python train.py --n_kv_head=2 --head_dim=96 --norm_place="pre" --init_std_up=0.0361 --init_std_down=0.00737 --beta2=0.99 --warmup_steps=200
Each number is 500 + 50 x the weight over the matrix's rms, rounded and kept within 0 to 999. Layers, rows and columns count from 0. Numbers have three digits each.

# down: layer 2 MLP down (transposed), 768x192, rms 0.0901, rows 33-64, columns 96-191
# up: layer 2 MLP up, 768x192, rms 0.134, rows 34-65, columns 96-191
down33:516513610484536468444545518557504454445450532535484630531424495480537529564478505401575569433515582419533551666495512443560417522443500468648421541545488542497526472420489450490505439515542406482500471510565478603501524481455519480476631563487562529463548460494475430490472464518537465504
up34:516520375463409574462420485453448537578476451515487511457489452529490429492435532510574546538512559489507483545590408498468477480473513550436524498491495524525518471497446518433427450450569476516432548437406620473445522487485504557442539436541490552467582451491507479509530551483548476457
down34:490443568507460607429442482553525403520495499563506456505526508465491534469530450570471500465470539498483548587525474471513450416487502565505522450481476579470505515531498569532496465486578507495457517480456497487533509560466579509410558467442544411402497532485444472490535475509447503524
up35:519452507449496467498513491462465430490550558405560504477486524476504462505527599429479498449472514526515448487482494517449414501496500481453371469459447485473553534500502460443486525450560534403450486518532456526556481449600578493421463449565494443479515490430478489526508521576479495454
down35:521441545573491553520494578591496526464493516501618442455622481515404579498611420480501459591527500501530532535474489528425507562499513426484486482506513428492470573420561436508519457574475425494547511529493470520401493486563456427458563459449490524569473488495387512517405508536531529502
up36:482551500521481566511426523409524465511501646473523550531491510580510410449596575502480499545529529423482454517492474488526461464398497552511460496503527409516488561439501536572417521484423509479488487494553474561427502553514505480488479461409508549490361594523554482507538552484534566532
down36:520573550482472516534471478480419512542499512600544519502554465514471585492518538491476498464510425512549481546461513492487452543567528408443513457515464530539559426585480525539405537441492525480496529503528520470528413492539487529455463438542480498492568481481586551488442574562508537464
up37:441565501441494511486601633429466477505532389551466458547497547448481500504542530486502479499471444544507446454544422450491497549464565412599408538511537518474493534508570576460455515529548502468466486508540419438451534591480512465530511456476513502593558496483551506473546515498449463514
down37:642452529522543417513474516472394513591556511490471482445572538452542458451527525520461480425526536584411485501510499457496490548521437484449552478424460568506473523458486488580564597557465515498529565454426480526611527415475481558469549589506431553459451451521523512520557472417560512397
up38:540579521489473472470549520456454507463516505594393500407427460596550561597529461545536424460565471557491483453510565570556575429459468556485484469334414504498549562526527451453520504517571500502465503450533536389536528501525459614507548544547516513494672524555485561575494505558535413488
down38:547555520486494501435477483418516591485498539563577574485471507520520509398532507503575543478541462445524461503575513499460543494504566506493491561534480525467550468402569536532474486499393457500471452499492480478496487492491535461469527463561580542512505459532530459509489584492511426432
up39:557419477601595515536382543514513537473495483492471568483454521406475438493438483411534472529515505531445572407539547452488468423457564443495450537458545494442467561503512440440482521583496507429485495492502573499519444433554544546586584492465503476509508476385578522503575378507510527486
down39:466487525535485505555528512477455424510537513500520452510494476533502512476589535472465405551556529500524547556503529576515449521558476573469486541530518466487509509569544489492502532483446489544493464491610481451495424489451502551531599427474508447591490580521438506463575458495468467514
up40:466543446509423538467486591530440466478525536485500460403505509523601473546383470572435513497484489546464567497491455467559447484551519542548511450542454527532627558494481467483494423580570457508543449408465538522469464435612480595570603476479452491516509464524481499454527501592624439391
down40:450448600465474506551581487608575478487600490451512570447561426470425464549420557492494482465403455504515485539518495542527602514536571430460485465515564530497518587452525509460529519500459494519531533467483615440456581514462614461494410529484485533500480524446492478414514508533512511492
up41:540450489490483471497368456519522483512529501481534492529439537534457513475497498456504499535477593538450473528505468430557353568451514546536400465500574530488495484455534515579428483444493397495510463541473448486477443451516523504493477459515521478495477505596496489508456555561493542552
down41:481443570540446608515521422449538453501559529521574582457565536489476594451538533462503449535569491494532566509463549544465536402518506419409481481377463492494496575445526500420517490480494543583464463511502534463586480453558471449546466559522529564589485513490478514451513500434522564498
up42:482496450449482499474477502539495508444492563579474414449505564548564437481454457470494550588515441572464504459506438471464516525502453530492456542406505548418443518534558558547483507561503466550556594537433467515531444393460543484496433526508475567469530512487624570438485498558477558506
down42:528471419461489436499530514530458565418449490486567517480436500451448499503541519477542514479493549494573506518504593512469523464545558539532554543570483431543520456513519534455554448521454456493478449574554555391484470542471418491488431558569466567603506409505482552531531482529488511514
up43:553378538446346567493585446460482450525540451462500498401508552540533448475589584442535565519449521501498413487522529534590507530600471448465518552412552425477462564523529559519472559514415547519483401412501483509478556586529544459518423482525506466441531464418521500537499509452403399481
down43:526575487436517556470559504624489372467519508515577585447491419582603519499506490448430464472462494445521448463491484550550533538573612469499564446442571508464484445432540597526568581445431488553486480450381543506448497497484570495586478483607435463553439463569476504552580507490440465602
up44:484530548515491539475527447463486437559473528505535590452568546466548409445519491445497451511556512559517506456545521495503604542455479475442540504515574525465569487482603482489492451506448550432494546551527567546497558492486616579493527527432497541484403500535529436453442519477492517514
down44:468552399546539397542454531450453511508538475442548497547473495474477515555502524449498487506453433474464512463419453478540479534548452478532532514516455504538463478507530492497461502467492437443517473472405485378588496491431522540427534478519578473537464492536499471487536454530523537471
up45:513448630464448557456451492422536436575561521464521568532554494530518419419438599507482507435513444393440425574550529495570456446514538423396505443467470528549474501571616502466462524485481532460544549411488410538551401634502605438481559471622528508474529559442519578531542488487471525423
down45:498428536514514481496536427540507534547434497486504493554460488479533478482557593494477531459539527521465495511507468597439539502445544526512461458482452539524523508533530519478476542473487504522481507503525480495511474532451440502504605511427519492534457529502560521508514498516549631503
up46:479472351559538586435463540565561507552579464364521589465543433445487452505364507442529508521544597515547427490427463505463516490519472387523457495547443538570523531437609558523456526513521532441542495481443483612515565487511465481545500585475481416495504520517530529493481522504477421426
down46:401473422501522507648443466574455475465593570455543480465453420459410433509513455582548456496518460500529569525449492551445547567469543492517434462489437405545467510595487546431496456482438559562459555443451604519435455510500459564454524560614456489529486477435502493496571497586498406533
up47:529540489528549536468513504539482541421517455433384481459476530541536528529490539506556475522479558530430513484522464403531536525418496512561380491448422515446468543584551443498447481494507514414449532531425487539511475493484519458581416556458499526428564451505526503553542449482447533474
down47:576430537548518507533533518573534546562475499473584467496530518504503520498519568445423473448430487482611530518554474544542507529530458423445513545434479479473405481450463566560565557433536456507520530521497514427561506452495485533526413509587528563608443523420413406438464493386573544455
up48:443490453567516445429570528526492469521501499506491491473491443511534459442545507497460438582548519518364529405568533492482644473527430543519548580462486555438441467513477563480455441532603481493423543547429566379443552535599481540443500429463533431466479438536507527507470449647555506485
down48:541533581420525494373508537457541511410487530517471480483451501546422646534435510498530567551494559525538528530504491492473480486525486499529514437431502484517452408480488495478520580522428498411479481483579597432500586423574565454519551448463581605439568518468409515519657540482529463484
up49:552485521531561485574542498622484391514482475483564448472431496565470512595466439522479428432425446470416464459449463487521501535425564551574476544579500569498424508400493465479534457442527484537501608494554518426518483553449477477475438479700390411546608422600557500519453478548504537486
down49:516550494501449566577501467541421517413464427566453574570473445505586403443431386495547527564606474492559456520541517561439450528408410547459553706450433583647493567628474649427493521477454535512472569524501480547598606491641572440435457526505497439583434475408447366438574518539429467539
up50:487492528467481552486552561534493507568518452480561458513545519497516454482458496503501531435484533499461516495528474522480452569523481565518508512532476491506513490481492481479552492550544485485489499390479444438477493502462529501522501476474462529424552470495478503473493422497465511591
down50:501480469513519514526503465572532520525540460469500504482493534478544545463513450549528510547500515539485501553449489497470495525497516440497505496475472479545509496522521498431480536506498473451488471481514502514497505511495526455489429478544498465469487512514512532515552467498480503464
up51:501550429455490468551425502517523495490503550483489462480496570451452476528446496498475506466438443493480407489479580410505407480543526407525441468506597526546474517506393415495476491574480516460482505605380526393480536617426435499391492420593457454519481435488511528549489522494581483479
down51:518503557457501523475457442561425555413528546523476501516458510492462413489602542414540498499564399528475450364492488608439522571531565389507490512543539376475501535524542488465488469445479518535482502502538373476402452424500472491438577539451600517396501469439507444519505522541565373491
up52:518430597514455424520481459478405528509431507503462530535466402481554413550525495563519549560528514439428565444429492539506498533393471503481575427484428474516502481479363460516507443504490553460507635476580602467539493499498523568401591454517407492471518470496534616530479481543622528572
down52:584396548490536471382495459556446460532569490497493532452571506443562592586406469605472442533479483477453436430516470418382510524557490509429444532363426559493557464429552523451526525552549585434435557464438456512522495461493449481548434559509564537536359542515442562483609460583544497473
up53:515469471531543477463498575599475426468480461482408589482561500448576502529469508401561561512640461530464541428481450490433470513521424551474508471573486499502475493449484435475501536524486550440480547436517516495545468513514474446525434434476477435410536463479514551552468488515494480449
down53:424670471507561530489500537499512478505581434519483556417469541374573491579445489512487491509529503487568451525570542532439489547480553498638507472464460510516510406465559567511593491519547428529590458555512434407556446474525501475496467437494559535482494439517528481547480545411404517444
up54:496462526461506483490401486487546388572432444505474536518443501481538504542480582515484537521560497562513462344404566527482527549620500503506439471466549628551497461567571471396570603504434531561555559494495446504522564443518512469452471497522469578507469501498507448515492610417445448500
down54:507570421449487433571567560498506448447492519489479483437451517580455559614614477536533450492534512504515488505501430512339575458512413379543593618569480486621512500511513535521515467439444387603529403385449537533538457576503520408449415595555629389479498472567436493427526381542508489411
up55:512476527489492504451596342429429541456541521465547524521565481523523478487422461512524547535485388567455476570605447552480502580409441619492388481590487570399429485561513533551484448590491504400510493539498446489480538507431510390495376464492437538480391523499485499484531506599496515520
down55:467491475507552545551502486478511527600556480505622530461487454495527588509449534564503520500540500481494508590522521555423544449501575425527448459545458500479429484482504542431516508532534532475446501483500604526533492496489617486557438497560466587491395530512405493480562460447529508513
up56:625494477515477444374474527599522426449483476480473562483593581519450436439436501515526429453516596539485573502461625414428458504466527567453435477428490492467543512548455508489567606496541498575564528501391530521504505446483525490566462535498484420453536481448532526400486519455412443588
down56:411451490536463528411499499471502506530548506471497493459552477436553512489524510487463489578501453594527514535421478572437492589461531511480502564501464509476504557522483494514484503473521498502523398510478537572504435484500502504549548502514524525566521477527414470546525453479525462530
up57:451497551476468566444610564490537522510541421519487493548524471431507489526523380485469489496518501412547533577517458518483388480413474503491489476500532462510480549455476490485477498490453412461486523461456447500486511489463571431481402551536514486426555518443502504441528533458541506595
down57:517546493546521500489503516443425569513493496458528515507497577498553593512508515517495570546538536477482533416501481492476526534494491448496473529393479478557471522542482484445505497502569482529535486557464509450497510527475562528538488527466467533459490496519450428521479492470544503498
up58:563531506496539504435462478491523452452555501507458469361506550513475485461401542487463494536576546545433544568488377516472494504514466526523421465579442431511507489446541516613492452552491554518577580454531582542487418506559558566534552575474443412491544495411530445488557396546421484396
down58:484520543518601525498535529507552426496536520540487473600472495532483533464465489464560467415524511514549494538520466474466485480573542452514447552477536420539489523514531440506445466583541502540514488481582485501479544485616603465554501423493500506447454558465488509543513520463546543493
up59:529482471518534550342414485437540427493530481493490475522548522509499559492465497574553557490506492480532491509454478535433478497520508529490599485411511381470532457487500525481533553556480576512503416470470487590452439504448377512550471541494517492502549493496511524415502526444488629508
down59:465501476434528551551436609465521580493528567490582563571458451568374419408536493447535622434524349523477426487481472563517510594576479416675461536477495536426441576388585630453457602405581503518493496455551595505586513440649413518561575412554542657446413553568424372520557578484516505523
up60:462480430526357503507538378577528512428443543479544624572554511402507494514384561544556450530501513436438437597475415453682496537559562533444540487571496513484561485557468623557446477542498629474409412354489481622561469449477416439451499421546445523590392535493525426490571502546491571553
down60:493536504414411523475568493523536385562496440562667473481464453434495618477480514526556529538557509476397500569539432468502484553460504574469529523512472509484569431534538618526357468476505527496464612440531517513503465532433459508496529488463505583466530543588427454478543556506613513449
up61:466484504549526561530500572405413508511509436555388518503454510430444517477565448527549542492492535440450493471490403538472529488458463525498591524512488475522530446599515571536417531533520480383542515431525482442413507523498553520471412507537522527557448475460515465468578462534504542502
down61:462593522521495575443520453501460520475527563444455501491529536545540486583448461464467542488473563510476505389472487539490517524526573547557492450532512407403463469464436490523491472568437419523574534464549499468439486486562560455465535458568467439481449499531470444461474469513512565530
up62:512469546447535492506521520462373516537425498489578420561502478584553482504499526434442506479479546501555546502549516523428535588401564412402455439499588464498580479506479504457521517487540569460457466503500539434468412495521542469512465475464441471550546610468468546482463483477494436494
down62:463534527452504456466622475594526482525478559529510480515462446491439576482541523450501435475509481463512570459416529532528508465493504525471561468490479500499482542569431485508543526494470544504514512447544525410469462530529528483420541556457614497543523553438479474467473478492467562414
up63:483491461488444536526481458413525508571483474481491501469492476519408448645540532557519503527573432511506453483471470512471395576432508515532478520528384519504472604484477506452495488467481500538635454491503511531565464438493510486432519427537531457429433579528501512576566487471479434505
down63:492545444573519469482452527521531457470550549493548528415591490522486549483486562463515609562473524435529530526398491419474518408502501501511457578526421508444515500429428450500577454474547465497464482495476487475529480550505413503423438594440529481466449438524517451532475511497537424515
up64:462531593475539515579521559490472449534497459533524514382566495437496422474431485482522509463557516501476550485496468517485518431462480450482527540443498523428568533441469520524543536534515484493595436492478535536523485512504445543584428516521414495515458494527570490497433483577490520521
down64:492548492386505557459503453591552506458477533508565502460587440488566391471536582447431560520445370452548428602464466523537528549508524440538512440422404450542531462497632577538564555474504462497490456523555517416462484485506475450612398491420555587541429474589476409459510482398557514541
up65:476524489520455596432474456407402602478447526537637489412561444522479494588487512465482460496512456479534538519429602541450545505541533430409499475520516464587532522472512554462525481597421472544487497454430527458465504503467498482570488527624469477485531485529502483512426464417479470523